From a checkpoint of a small transformer trained on Wikipedia.
Size: width 160, MLP 640 GELU.
Architecture: no position embeddings, tied embeddings, ALiBi.
Training: 228M tokens, 6971 steps.
Each number is 500 + 25 x the weight over its row's rms, rounded and kept within 0 to 999. Layers, rows and columns count from 0. Numbers have three digits each. The size before them is the row's rms in percent of the matrix's.

# layer 9 MLP down (transposed), 640x160, rms 0.107, rows 594-637, columns 0-159
082:492454487540512508526535475510568489512511547459544475511464490497505491492519495463506507517499475487475521453470498494531497527531540495568464474463449496527527500470493505481484512489473476513493503489543494480528520452542522496483491491566482552500500488463478474517521493514478478479502494513497503517461471473492487502492527476519488476498502497493509501502497489509492468472505491512551489532543486463488459539518487534474518509494495506504521529484534479475553533530535515
086:515498569519485532519546510488522517535508540501462494516490475455471510509491474490484513462519498527488484547519510454447463505542471478484497538499489486488465484452537511496489518466494518524470487532495516458501509520469498513458522506522480517440488508485489487499490509469472507518493505525492506456495521475505499508549509503536475536484515514483516478509505479503469517468525528548493467519529502510473500463507510519484490484509480498485498533489527515512550509580439486
090:516481444483454541529553545527518488481495536519493492490487502460497510454472495499440456527521459509461444528466491507457489493519519493498519484512529510521507437515457477490524468499487463455509451483550521507504446487512526475508515502528478506462510481536486499455508509476508510533495507532487512498500488521489466502485532510471504532523501503478513546531527493520508512495545513486492535517524499481506509542509535466496510523503527533530502502487484493498505521506489532
113:523471507563477495492465445490486490454493518527475494507486491505507519497499464459489537489498503522520509541503462514517499512534516517504548507490503507512528518516517519505455473523518497539543456453538488472506467526474494511539500549504521500480429487480489447500528484529526455469509486486524493478491466477525537468559484500507497498475506511523479514461495481476499479465448504484471521520558500507473556493527523513535474499498516496525503501478502506502500501501496471
096:451517509486527554472496474512514447508464505540542513518453472514488491467482501520518499502494499514548493489471510519531522505522469525477482462485504522510494475498510518476520510469532545519519447503498512467476492494548509480528503484515501518520539496439463514510528482507508509504482497507461502510513480469493503536493531526496469525515510517536530483497487484495427503483484516487517542482416552524491484483462486495453502511521523525481538510473492499470513505522534477
104:509466494446518523474484516479515528481486518518450546471557495496514506503468507513517549506527494486495533493505484466528532503481531526499467474494463504517526506475517495552531499481472512459544503474486488516488480477498508488482495472529492516505502464503504511528512498525427497538511486544518506515539554488524504476526455484488503453481467480470465518509499515539492471466492507514441546517507533531516525470499497475469494491515529472486474478512513501536469493466503537
096:527540510541495497469522490517503508476466538497502499516520492481545534484492470503497502499501552500498516526533502516468496520458509495466496458525473487492520505460511456435433489495500526495492510491518520502485572479496450506512478496487490468512506539494552547478536511531498521482474517505517469528460516450506481475456485522525505516476462496516435498497444442532491504513505481524504490490512490472527497513474526523489496511514486507491466495546504506505525500532515494
100:579499518497509466567497508486495532521529473497485529527516482518509536511511474477525547494500501479492462512510511512497438527490551477504505493499494497506466496510555557512469561496492464512495474528494501523425485486461492531526504529511493497529479475473488491516509527504467489511513507510455451499492502496521484522467480522507490519453450493498529506530488513465482516472484507476515503458506492470481507484486531499544491513476489516498540528511517522450518486499481477
107:490512475502522527503502553494517482527465561519484466487503473500487531449541503493507529513484490527495526452443540504486525480547493492483507497485485430482519493489449475507472550483468483467535469519478457493543494504472499523479486496512491510514497509479501487529496503472529486551522494501483540464526540504466532501502480497543507473503490500526527517503511462503525495511503515502516536479502486461517517498531502469511475464502492530536518521514479469467433498523534511
100:472456539484474506532498502492540538497453513476550489468481494494496489496507479458469516513507531456470491521504495488484487522498500523494511526477493527528507469523505480534498484473544483482490546434515440455499492502457485481486494484491464489483464526543531505493507477500444504503502500508521482481509525550532501498532458495476492542540518497491518474506504500500506465471529501505504561511475544569508494525508514515514532541493505488485511459494540503475524519497475525
103:521461499536495556505457486506482515473473492538491488513479513493453478539463478507499499545522497489457469502501480471502533508530474527533489472518559504467518505498501560505476481474454509521520480549521471471482480477524489482497533490540527473502454490485514505503548490534497524513530497485510478477511502498506477485485512503501527521495489484487490473507473533504471451509493487511474530528528501518596465527497504500507505509459529532537457528494485498469499476477500484
112:485481483496485508488469531513529531516505467502481470429451481537503499485488442471521479486491522497475500471526476506501481532495495492501476497490552525486511538508485526480462512517505478491523561475476491543503525488472514476499537477509520494462517535553498499487488478499509484520492512521494534471530468497477495511510462471489526528506563541553493497525467457509533505546527492478473511471487513479545510532522502496485488460501521559524484538497482530467484495499499476
099:485528496505462506526517474498510480496520527505462483521508514538510533457561508510503517479532479488530466503504555547511542511464505483469516469547536467536492481504502471486547475497518473474497506514479528555498468475501545496481486479498480497512472500514490507458529491480503505506501530478497561500514469498478567501444496495512521513478478492475478517515504517473448533503466535558460502511524470471557512505503473523492507464494518489482493465481489489486495491496493479
108:513510527510482504486483486518534499458489512511470510491491489536476504439495495523518550498531460509470519492506510505555492432502516496496562487477532484526525469493480504513483489532485481507490501517452484531512479503553527490470464474477496491533504495508470461489521529477487552468498492523473495530539557515449490538498497496488521555489500497482488520461455484507533524501511490481529508506464476470486500519524536475564486524512492498465495466520505530458504513490519497
094:533490500534505472473486481488509464526529494487499454534475465488546467511480502466512475556482551475519503480484503504488500481450523483532474558495555512476496478531470476459485496533484486481519562497523507498488494515489537507507527546439459502496502505500494549475460534512518448469485517513482497483475515508458477491492491518534524513467525510523514507503472522499515497481487495496509471485509487483526570493496554477501501491523506515472500530523473532536493486505499486
123:518492523516449464506454519509550536510469495499486511514530467470465466488540506476503505519515536496514485514504456516494536511519511490501499510498521529523511525508522505552484534498490501495520520508533490464495449482461504478545543453501474498535487460494479489524526488514497501496471512473515454490448500482513489500468502490496527542498470479493497562537482528507506500470492531438501482503510486530535484506482553467515452521443504485517527514463493502496480476478534540
095:463516435470536512499491524526520497499516475462481533481504530514523532521496515498518517471432499469466504501501479501497507525545486477524504525498524499529531458505512501503493432517489508487501533477496512525510544511495549447471515496515525477452536494531506508493524502486480508492545478476502476501460486561475513533517512483496513470504485518533486538493520453503523492567505488502512534455499506506528470533468489501530489520478455520464484538471518487496495525484483486
100:502504538517524454519491523482477484519526500464461552525520509542479503489501465482490467535535500504469459495507458540520491484481522536473503494525506530513532511517455486533507455514471497465537481505488465503547510509528482484511496513498556507509453538538444461536489477545480513497528503458528515481471477460528459526485507502498500486520449511480508493534511532470519523515490496487472498479477503497456504495476542474536503492520461466516516493493511519475492503494521473
108:494511549570454475477444496509464495469482494561503505461492524474509533549534510519531533507530510532519468440433482518507520501482508539506493504524486533484492528567476505496454530506504510507514491499514501534473463481463508513507472517489509446492508427515487522535501537504473492487462490529471503510498463505469497513502499498487497486481507510554485476471509505507485488529520494493506506507464479501473497493486480486538497534482499468511497501499524509515520491524505534
105:473474471527495524501525502491544516468527502483488500482530503545493471547460482479521521438519507500516455489498464494518472537569524504485485490513462504463508520459483465528504488499510479474527521489538477506511522524490474515541460531468483552456484487507472478504521547509493487529460508545516493468519515503490513456533543553520515493491481493514492523512527471518489481512502479483490471454505504487476499455508511517488499519509581524496468499488515507492487482507496491
101:550499474507483532483453538473459505464474499482489502479550469507506499496488480530486487519462491471548482500466473516486510510554520512521480516477559487579476493500504496466481502533524464525500503499559496460500488497444497456528535505544464471508477450501489511502509507500500484473473499506517517486527498512522491533481513543510492485481514511490538491509485523489489551502464531518517514490512502535477509506469490489471509548517500461511469523544516467509520491478468490
096:503462541477492527485526514501485438485519491499508460459482513506496527511494474480496507471498442548472517510490521510519491464541504503521501486514473518501468499495474460473510482530466499496517505479508568489487494471535517533470440506482450467475525531492512491473508483491535485550493500548491503500555504511498511518540496471463525538538542482503515505511506493476518500525504495540528499482522484480495445498492486508453514475522532524512511514565479453495506530511482501
105:464500532523499486553472519543504511495467469515523509497546517532492550515477523530499527478469533546524447483498465544505530510472477527430484489511495455488521505527517484501488455494520552536502502442464492521480489493468526519504468489501492524521513490476490475524508487483485502492473509512512486504474476514517483474483518512475520530486504511456503470477491494491461482526503521559510486532510522493550473516519498483520498451498473490473492519519479473493455529488535542
113:489524465536476516487539511522506496503479491510439482558524522424498468513465478474520502497534503533508497506498485543480485503524480509513516483509545512485531505462501495502470502513521541483469486513479514567518495493443486490521497534526505428554528525513450533474523488527514511495500513472512486516490493487482469497530533503511491525496473527543539519498499493490459492504481476471556497493497512485480458511466503507499518493483452456521492518504476514483468522491482492
104:473514502493556481527503490488515529507522516478509537450484507455474486491448512540493536469489515484491479494509530560484502466504485462498490452547544531496511524486476495489472477508527509521483496483475508496478472545550524512470487510538499505541497531519502472545485492462493497521474509490552481503517517522486462502526502487535523489458496489508513486489520522501510527507493510492491492449462468528489484496570513532523495503484507481523448457499481460513488554493514473
097:506521499497509505554513469517466544496443481490511512516494486519524505498491502466513471513513479503500465515502526498488460489487494553458486486492499499514526495520525504476510494496511470528507488513453466485511478487514509506451492459522523482527514515527511448520481489531523521499550494496496547510522500492485544470512526505483509529453488521486472511492519458478445480495509490502529474502513543482516470510473493529447563536507415474547475487512525541490520519527487531
112:492501501464484481521466499480470540477500462490497521506528500534522522509474499509473493498511467551540487478440516505529498506498514521498506531512542459529526441491477466517533494515547517480513528480418492510515530499563511547553504511464517509483507502526497471462507447478506445483509463515519480520526468492487501494505457491523525524500507510457525487477505479503527477525549461533480504484507468489507492529507510522519524509519477502505459490475471508485511507491517490
095:493497472506478522490543477465449494532535500516467490470497452469502485514532498477498501510505528420462466481498494505503468494502530500495489520503586485489499509504510488495494525497524467570497488495512516493485507518475524469479526519483518496496525492517553490507494468460540480526497500494518510477522444486543471507507471528473489520517498522461473472507510543502511528513551498516498519480497501534545485486484476489503433479491526497529510475484499521564521511501503468
099:507520514489515516463486446551506518514520503505532518473434465521528490519482527471531504495526499484491469522521507494545481493495515497522501479470500498481484463511501502513477547498478455508501533554515485510532460518529459464520519482504441514500522483480493446498458470494513478492495466502523508490503487526504481465533504534513506496496477555505491464537497515548455504463522466448502498525507534484508508524457508564490491479494500521526533482520476516495518530519481470
095:502488494491479487480515436536519459515489466468498496551515493482457489542523502524547512516502476454492480493508512558437483510463532457526555503500457468511491481485498518471512479510510513468499499482535472508484469495500498501518513524510522552538475484485478538522541485499459494474541526498472506502492541500501518474480451467543527502537485516527504506505483519500454496509483497455507525539497505482514504516493569482524481519533487492513514476494528488494527477507485507
115:492558491482513525506490519473452499521505481548492485513491507506476509529516476511530521527502496494443507460470493533479450504500502517493501515477487488471498500493490468479464513480460481488507506509511522514496495484508497461511493520475516488452504504483507533541520482483476571526521488507443457482489523544523471489480501487510468455517507508507512478535512505499551547483483462528488521530525487502471501525452483536489468563505519542567543525498468512514485481496519478
090:506486528473493476518509461485509480460523560508558497476467480464504502516533487531532501521469501504534507504538522496504512513471538506538483510505545507494473482482515498499504469499481473516505502494496500467506491497509514499496510508501480482488481505479509463523479505519547520531481467508533439513505500511487568475533460513524460571495471487462494515507547518502463472532475500461468442504537541533502498546495478499484451492471483488521562513498489507491499481472520491
110:499533541459511477484489464509505482496507573521527517455490479499495475491496524552517495536508510440498468481509495521486472467481503521439523499500468507447486527500512511500442525485460517533515533490457492514455486521482471474494484483494505488515493526533486525510496513502557530486488518535475512483468468490520484469535469507494482506480522500524496438518529487540499536485507547510487512483494513490495528557507512486459496505513464501490500543485530495511485544516528505
096:521471475487503538527484472439555492496476511508530473528517483534541480518506471524483482528553481496491495497527470484525507523520550523495489490546508502481472538481443506466497503480562483508466508527503493482462496494489503466531553532496428530484487469455529504508446499523487489513490489487452517486487458475518480549510510509537519509500505504524504492528477528521501514490519480513492494518476476500496546502524507499497488530449502491510499495469475493462511505503552505
110:495487512494477485483485536488508521464512541518511532480512503515545488472487523529544480494542523476482469457501455513546485525472489512527489564490512490521503506471507494530548481479481492526509518476504462530503500478506486528495531495457465498513466544480477522505505478487523521524483485475520499456449513484526525524480475495498499448485484511485483520529524504539494505545532512464465515535494471495452481503489492495494463540454547506473537524504502506472536493438494522
094:518483521433490489481519479485521510517495484514531537485544458495539521515499517537469547479502510504539486479510509518458522528496486520509501482476522454516483535491486528528505473503518498539499503538485514524510481518467454503487503507524521473512531492528473529492532473518531526469486518518483453504525516552458448581497511505501485505471488498473485538483524505474489481482425486485502523467491477513501476495516501508532473538479482459510525515468499489478507532458490487
086:528477509511499519523498510426527499517459472455483504490496488456518524476466519501499501494511507510497493494506529525528521516523535502473463491486466465468458494477509560492467516525513557522512508512532529480500464522518503471524482529568478485457541514509488461472505514512478501469518504540488516490491524469463514505529497536502548496459549505514502487461510513511475458499489519514513533523489475529506491483501547476490541496463486477484465493485492503526497464467547470
099:476512538495502495501502542523461488503516555505491540466454509508498516518470527531508527516502478531452540490504511479531452536474481495493500506508436463489490540485558472504488456515493468525494466524534492524526523493506501503520511503548468500457504470495512489502519545481481486492462495517493473517549498478502545483549507475488503498478517534490409467498491484506509545506503496450538508522496495493530469493489512472477506506525478521538497497490485493464504504493481487
095:468494503558470528457478466472452484492492489495479530452483524490467483477483498551519509494494509500529479497508508518467515502505522502500573488512492521478534489471498484478470463491506518510470522530517501511479522535570484524497485489508485471518502518490502517544526485500522463532500495459502518474478490518545460496513494537527469470525463499499537471474488472491496491507556524479530506499488550497480475455511503466474462475504527495521536539518486511544512517538490533
099:502513496521478519481528500487518544542496526495526491528500503501486539512514497531510461517539535500510495540503511527511522475503507489497515465508496483478493481473530540496468485473483486503499484485507451493493466549467496479497509488459525461463497482522524530473509496501529497518503510466537506527540452453486527490506465522460473441456469531525478502530522457527467527472461507449492497493494465514488485540522465507517461531532536532516506511520501519457534477504544529
109:489465493509448456485484514467510516486522522514471504547521495505492556481490512501497493516502488512529528461497489480516480500513470481486557460472531490525465521506541514488532497522495506475507489495507475512479509444490482470510484486521491496489533496481463527520460526556496472514495527447493476476512493475500477549522507535535536474486555479513487492479492526531501511503561484458444505510546487456528506523492494518504507512481520511498525546490468536461486495508454467
099:494555506459492494492535516568504486554467455482506523479539493527487476464475469453487480487531483516465522516499483536501493523500470482524529478484541482464524495529515500498487492473486504460472552538472490513527492495487493542512484505504499522475492521499478528470461489514537503493509505463495535481489519484501501485478446510507498477480511497493514542517515522568479497501514504513462506438493464472500510536504517504492483495518463506525471500511476577482479508512526535
109:454537504486478505494532508567499488532466502508456493467522519486514533538514521497505531459497522444532482523493533470532496476493516475508460479527528486471507480495488523498512516510461515473481454530488513511510507519486504528501547505501488484507496495485501551486516468543488526491486515493547504491479529527456524504503512543523515469492466457493500499441512544511532492528469468533501512477497447521472487523514492504492515511521478511475448493488494470509465446556505494
115:508493468422476489503505509492550511527518481511513473503525501482489473497506508486471552512479505460487470524502502530528493494487485514466523522508518468522466517487462520501544512496490484484515516495532504532496501504462484513489521486486496497491499472548496467490508491477508494497538517496478536469519525487501436488534477519532431526528505540550532521476463502508494498509553489452511558455463531495529502491489465509482500505484501443496516444529516525503489502534500535
# layer 9 MLP up, 640x160, rms 0.155, rows 595-638, columns 0-159
090:509440481491517474516477507519459504549498528506474492495473508498520501537520545486541503507515512470440515467483459524486479480484526496510538518490529480476484528549486482482510504504472488467507532509446479543533462519498463556464476520526500493467482500507518524494497447487474543488490505506483492534492523492507504496492507527489505473532473416490499511513517489490506511528507514539510456514477490474496517529467500548530481480551503504509447494522484490532465505500505525
102:522498498474483487487470453490492495523489486529515507523490450503486497486515450482531501542483470548489506513512507494533492480507557496522503497491468481533474524469573491521509459495513482467514534501494521482527523514511530510527557524529508499495472490514489480494489477537502510499475442485485532526459503502554501487498516495496488462479456494487487477502526478427503499521477493507489518477513478480413553525495503530526508481502507500471471509521490539485493460538489487
109:506473502466493491456504533472507468503514487494515468543482552533485452515528489519490473491497503479502504500497503537513520481456501494491516521487529519474517450526512509497502514507520523502451509508516489518512487473517503493489471518441458486524508503441479497542493498494520496526535542502464484509534451509481465497544448474533510553503505488515513485517446504472509478510515501532559527557519508473504452526518485440461513506493477514480491526511523496483529494472489533
097:518534494517454521487452494521488501492503517473492493500528488508496510499540515462523493485525508516468466483495496502510450525484501502494494505553511534507483477522502486516488481536523421512472507455475501472478501499523481532498466466512519453511499509455455574524535493502504500497506491513535499493454525549530496482466515491480476514476523474503493508478555507489480521433504524517460508471517471465524536491508501470511529502486569520497536502521504509484539496500478477
098:495504513498524479494526541460487503499557485512503474509511507564510502493457508489480504517541493493485495512507465466492450519498533486457477541529458510517472458499440504485514499495507503520504485489515501501496464515478507518446476525498511544519510529499521512508485482548509517529493478478477488502483491505533487549481445489515490504538546499530538542496475506480460508507485534476499466562453443514467513491535487512468467517506518532459516490526509504492501479493524539
093:522477510525527501501499529536462517474457515507466510491483542504504568543507504487494500510515518512528474521512522541525506467485499487516548521554464531505503460482505528520505447487512492542508513492475450485491439491496517495489504470493525517496509493486478484499474475557513462532474511480548483508545533508496535501511470533460473474498519559529493501512531548480483474525511553517491491486474492507511487509528468488485524499461486479498485523465527483481489470470490479
099:504493454473514516511547498509503513508503511483463510485487525498459529557486488466494479563494508530506536511520488492497503533510434506500525497453491541480473505488479522527527525506509513517458495479504530523524512506492501483458542488483478499467508536496478494521484527487506528507496491492511519483482504497480517494515507512464504505482525479566480490522549519466462485545525495461501509495544523492538480552513524465436543490506499474476479517449461472475493510474539465
101:508528530505460475488434512476500473461520513505473512465459488523473474551554573466512492481472518510503451522506516478448495499460519493495533497523526501513462538491540468552509509499487541515541482505514472515510498492540499516508480500485526514520480513528539506473505472498535509501493501500480488524529503499526475479519528487484485490466503512502458552503489526494500537497487475505528477474486478496481508502520486529500497444479481488446463515475480488493513481544543524
107:534508508482517532473521539510501468479502507510495464520450534477535497523496505484494525515498469492518498492522528492511492531508501533499535455475528531494450460437520523483537507525449430458479524463519529498488481469496472505500496536524480499535477549512516476554462506535493506470546473507490495472456472516496530505507503491464529505456527507454530511492518503501469486525486483450495512499533487512471501467489488515485486478499477514510498511509494508555494480479476468
105:445455510517497495503491542525526499532507477488550523505505509475499485515483476492531482524518492503473518510475500472520490522499491536479470449507485446488513537503446503485501515484516503540500516510478456492454515451444499505542530506505507469509504492497506497476488491498520494498498544529518497486430516519540475477500459518478493517493463539502487516469511560529522484514463502517455489524525523473460463529502475513546520495535501492535512500484481500473486530516541452
111:506484529478526418516506454514507488543505456477483564500519523511510526525534449501493519479503532477488481459471467453509485473497469519550472512496519463510499505505559506472533507496488494478503498518506494473529467497472472499528538491482531504483484488488468503526433520530473550504545502475463493517492469545483488508540542541517490497527503494513526513505534492466502497488482504483526512493491440485520473510515501490456493515512530486503517487506491490510495459490519502
103:462497527498508482509505453500512456543539490484469524507520513467521553539498498510479504515501519523492516455546490467478505479508512496502499495517514517527446477505481485496534476470563498504548512530500486478487489494469548527456486461507499519497567505503492508498471454508493494488485456527508508481431484484466526513488532487484501508527496451526493462488501484547510488448513513478565496515489537515533523472509504508497525489514481497491517511488549508448506485507508494
105:523505501477508478475479516570493478457481517512520494498488486504528533523488517476522431468475479487513470553505486475487504496487440499506496513491467491475491516524506462472417493515519546487512544548493466477471510501529491507520500536475499560535506496488501501496544501504514464475443504501509464453498485509504483504515509495539505519508476493506516534526499479500505473522550504474481497496541476534493504518527486515516527496539522545521485511479507516552513499469485528
096:471524466456485495543538507491467494478493480554488526534514502499490518499509509470475490513501422490475591506515497490472468488514485504493510469506456489510502477491513501518476534491485503522520533532508497519484497482553509509521527484539520464501505486456560469507520484488539520532529486482479542521513469496486555522483512533474490490513498508546484528453493500498470515497494493508494508486493469530455446496475482529514513518499521499491514470503535480463504476502553506
108:460515486480514498511551499508497474502526489487531515494520530513505522504515487463501490465453471492525499504530535494497468483474493492495508483544540456501488479487487504479519498477465515516500477505485470534505530521496526487471489554520493505483505546505477502479491502493527513499477487515502546480533481531479485478530474517511462434498537520533506446460547455509509491510509500527492520469494525517492493485493474538502557474580493478489483519561521474522516528519466445
092:531512526559502499486475505503487525494461499511510522510518516459476480490467511492504517506498543563496520499488532515527498453488503484475502469522479484518458500529536487534512534472489487491510490506517495445464473575519501516504501546485462532533505515507472456498501501530529502504452533536494519481503509480444532506479467486501485504505515513482487459503436540504528486508484577526482515529510488490515511500491524507494466464500503483506534495476447494477479477467514499
100:557505542457516497542486493519514494492509463484482486462518515479533480512512526538474513517492506521509521497466484494493503479491509489499497541450477506487498512537494535493512518495477487512524481490477543547537482498486513485534505543519500450516501456482551496486456524457518478445510536500536504472536477514473539484526461495504502485421494542474496474530517521496516488480490507527499544464535491492535495524499494495517501512502484531490474469472511489516530521473442473
095:502452486473544457496492476506497508491531480497507503559486478511526489470474540460508475509512554487507482504502518488487504476519519508477532479515548514476508514506495480515489479488573523500493508504506506468510489515506507494511495507484512525497491512465431505457496546503529531488536481519466501502491463462507537477521502487495492519495547492470538483521458481522542470512553501493471535479507496481511484470474509440490531506487536523455449502497436505493535508536517518
103:477471492513455471519465488469518516512485502452524494481495455511501525468526548479509492494536528476511500512556508467532522548481506488514514489486466493508483489560505545519539508509497473466492514507474442501510456522494541508535469487490488477513489485490502522485469490485507480508518526453526482485542495504479570517507519530497480468506529521521506482480540499505488485433549560500520531510498493504523470497478480540511488448469505486492491501499504497508461469504531506
093:503548492492531530492487485476429510500499452470529527494517550483507527515542501526516491520442514550488519457506486512470512494499513498488497499526580542452523467515499490515484523514530487540505513487481522526506441471494498499442491518518487510505496471478519444495499507504506493517483467491534530510463493464530501506511468474479483500501492490493487516477488492500484501496497532508493529475531506523463529549529504446478491510496473503464506489503510478500484494460522435
094:485549467482525502521504452458495510494495461441488503568551506483522494506542516512546527520509476514478472517491525516472472502480480463512498452508507465489469504501481479488462470503530530489484476491501469538460503538476476481523513505499511474533557456524454522520472533513496513501504479502478524544532479485478506460477512448482493484520503497546521464527510528498475474542534501518491519504478498489538492491500490498516462470489476506536518501503487495498552517523492514
101:468496464507495499478532501494538537517475487486535551527518483512512507512536492444504466490533491463497500502486492519470474526527480480458495499529449479485505482509490500485492540524528516510486473497505508510473531484500483511542525517505500523516534493496508520462531503502524499498498459488494478519479496482501506443521478467469444543487571502489554492487485450489482528511481515451500509497507474482510506526482518546534520478557561502469472518482488512465463509453489514
110:505502514504484477535451472506518456514503513462528494465461519490530526484539516516513500528544497504525482484507496478514511518480527466492522536477475525451496442500512443498557500514454466478468495525502499543524471547480505516537519500505507505502456510495527470519467501548532489479559519470472502504503517510493467533524492471545490494507496487521510495511487491534471516509455488496489499455499537524522484498495501549521445492482488543493515505468492474489478480487542529
097:497455537482474528497530534519524531450500515463476513459556455550501518525478507477511524485526512462507511453510486486469512538495523517479536523535498510468522484516500476526512496514521543484516509522540509491525509501498467512501485492479528493494527490505473477469507489492505482475467486534481490503519488467477498514536503449445451484507477495533522479518521532522513486510516516408501464507447492497506491476499531531499493487518532478527498492497505463462512503502483553
101:546569527556522481477572502488515516491540509500512451473478511505487504489507493474466491505454464527513463516495455509519494519503484525500514519470503553476466486528472502523466509494462461526509490515522521454495462509466480507481485490474516495478548545516522532495476486511498494485526523503511485532497473475510479524487480497487529522463526484511496561476438488515468482520499507499509495487529478466494519531499519468481494472520503497480513513449483488469489538525493533
107:545565542494537479527498510535475509447496499516517536523498495509475510492524513531529487490531510489501490473519465532478519489480518473450517498501494475482485536492556492490476502486477477519463491509509504491496518567475465479481492440526557512556483469494523489437490486532508502450533528493463509501503487515509501525489471513504461483471527453488498497465492524496480484517503556472500498445535494503504522495476505477493517497483505528469489472493511493505533496477497537
095:503508539495507510514490492503503488513503508503490541510546532508506555422510501494478521472477521515475526490512486549471529522519474518532511511495473483497506501528494461505477495509498467474488505462505487485531507511515492525493457502555517494547504510492515537490476488521457541485450544530483500470511471534488496495471476482539491469432482477503531477545496462513485461530460552467515481527503508478465483529503493481511524527525489506530499482494536435466484490506493489
105:523543466480500560450487482506464478510540510485502542485514449484449501507476527487477456513502486497474508500473493482510472514523495465537472503558489496489507468509518502500496505464506514502509507481462522506490481527563531508505542488483542519494442494511520500515506489559497537475487468464462509519490513523484522522522498497526518482503496519504501473531462552554468467508522448487467511504485510507472511433518513522528481530505485458496481515502512508533523500490513492
100:511482512460505509514499500534485525515537505488512472473520481511533466528499475485490531507505487531526520510486482479502489534436494517440487475504518544523505500517443507507521481536471473530452507550458500522525489479510511537481529494495529516522480518476500462487469498524544502523504489461465504504544497513467502504515513495498486535461500489469497493478475494496515486515545477502475493494496490530474469469497484500508528507491479523507488475524466469522552518558497399
110:468509510453500522484489517483471512468512509466477510557489465516447472502512510486478466544484502499509493539515507547545503532493496470491526526491467553494475515537589519516491505524451451519445529527483501520468484518520523503518480483507492478476496479491512501502508515523495517472481507520519537514471538509518516454504546524524513491496501524497487456485467503491473502546512444496476495453502526546519509495497507488505532504495505462498501528516468506490518458500489476
097:502478460527492500535468532464493497481454490514515499519487556561494470509487537455513516493483511486472511543447534488546519559513471488456508529460466483473505509527488476508491523503504478506496516528484485523497521513517485505464500482486556508547483511558488469441512478484512466513495465460491487487501503522487500473491546502482526479518484530523504500530484490503526511504477506510486517481532508517497475475473487478505525478501534543460492509449476546476487503532505533
105:496488508477446475477530496498561480498460502506461510499500524506514491498494484535472516493473496533534474494519512503482504453469511520553503510505497530491533495529489464515518483522524462481505477468519484482540510497510501508507493475461486521478498509480447502504492533514491476506554497497518480483529456486453523466500511502506513528467498497528523520476479519504527526495526536493526491493577442468503453530513498513536452531472511526551528472513471477459463500470515529
097:499469476550503470501508490512505532505483477502519508504522501492520475519488525520511544459486494494465497486521547487459523472511497487566480499495483529491498505547529525496522459524506457547517464494460497489540488492459489524523440455491510536522513529487471466482480528509483537499527494498492498511532515461503486487527522503537499506546493494476539514492474494445482472471524514509520514560481509511495556514447502498514504506511452457506498481530530482547478500524486506
102:486508498461507500499525519512473473494467514527496490470483489488453484468455513464519492481509473496489517499478502504506468465526513481474508439553470506537481536504555495529457505543527560512532505502483502485482536485491487507496484549486550506487493494505521432486522522499500480510530534503485502503504467563525512481555478525483515513529457496523500487454483450516513501514475509509471506503509496492496497504499523472563489547530560499517477479515516514475490518508504503
102:531523502496535489516450540495506515494536509488523519471449476525498492478534451513470472502496503506484444467485488519459480510462539526513532504459514523526506464529495478530509516513481537488546527541501469534493505511479487436458489474495547506449517492527542514509508481521524535474496490498491515462509495477448503518497480508476471529502506495500450435540500509534497512479496475465512509508506493526553486475504500476506506493500511493509508525529458534517487506471523482
093:507518535565467513447511479507440483525447531510486531498517480525521466550508459493490489505479536495531458482465483488505457536491497466523535532495464485476518520506531492475510492493484479471514542489475494512531530473510497461523516517465498466497480485471518508489523500528514538550505519466515455551509473495492485540477530513499517453506519520530521550504511537473513483513506504503539469499506521531530489470501489490504518491449513469513538490483504516508527518496498491
096:504508446540546529521474486495478473494507481506467466486483474484500491465496501474521436495516530458544511512525467515497472518496499509534549490491479498490479465494476485518519515483522523474538510511422453492456521491517495511484496509520497540460521513488494470547494528524539497519503519522481522483468474540539475515527496525492513489508517506516541510455509532474496446534479466497494525521509455514510516483499495528501483565486458501502496484507507471539477511507533503
094:477454458479541515524520516484488487511564545468467506521493524503551501489467512466522473490491504483512513518490524498457511513463473481517507521502513499498518525484474520487467467479490513506474569509502522525508483465501497525466490489510521510496425475516523489511444493497496461495510478487513485496484450512524537497528507454521492470500546550510485513526481518551467515495471503504531490486481501520462533513477523524500500504529487460490515497480497498474537468426500492
101:521490516496513468548473545457515521475516483489490463499492519497501483502483536505519540556456492498482465500503507471524463499529539500468478497506547448466489478556492505489492532506512472516529483484469496480471480510506488472486455523465508576488485533523516499540498514499526509530431511496499508469455475527525467519493498468481513534511553477485517491486503526474479476483513505529531495523506490517507512483545461465485514476476489499496480475491474503539514545502484518
102:480511503510492474490498498512526557520523512490497462547501469568452510487499473436486519513471447527525503518508522450522541498504550536488522544486480485486441512534464498494516445473532506521513501480516498492499489536476515510462522487464483471523465487496517517498479510520492516521501464459468503499537494458512495477525510528501502496547507499537547531547498494503499468499507505492514510505498487496487516478480494546461482501459512496456532511477499481502518489534522532
103:509464496514500531514450452506517501446523502504515506488454524511487498510498501506474463539497476506491460501571541498459470485511490513501524494481517522490467495549512544515502515506496484493548457489497527540454490484490494467530468532480497449455485491472549523513499495515481460481506495512500484532480491504499555543527517475441540474505444504508464474507509473517495506497499535465506520525469520491516489493527510522511526516506485504521462508548474508523484502496508461
099:468514478507521499498528505476451539448511519469498502502535507541486460505486507535507521497499480535502498472496503493522446503464486458493509536501485473508481486486541499503492500484561462480538492510530510507538485477500499465490510523453528483504501462493516496535551527474524488492536516467515557485535476496539473478501509500489551558519520525489472524478513482497511478462506494511464483561487511490460526508508480527536546503493456479523543464521475492511492482501512499
109:462526498461480519524514475481517518476511480487463535480528532462523499471525476522494500482520487560478512485512490484473462559491467484513529464509499518479558482568511497496501519543517499480500525490503537498469469499499510455507485482500500486435500527477511505472481490523543469523542477502469510519571493541514479501507538507486512513479507506508526520507491526523461484515490528455461504520495460469514460503501499530484477508534494492486497512472539523512486487494451471
104:464493492508505503454497504550515508506528481463459528524463531492511464504527532508515459503488513534499484512486505452477511507484540506507508516490481494510531466465482528543531495490507510494457451499524468516504520508516529497490520500513508529514501539483538484499496482476500531532532511501492444459488494537517490507505529504526481511518499508487530477548510521488522443511474488459495488484505467482497464513468513503518446532474514529525522507443478508456551497583481514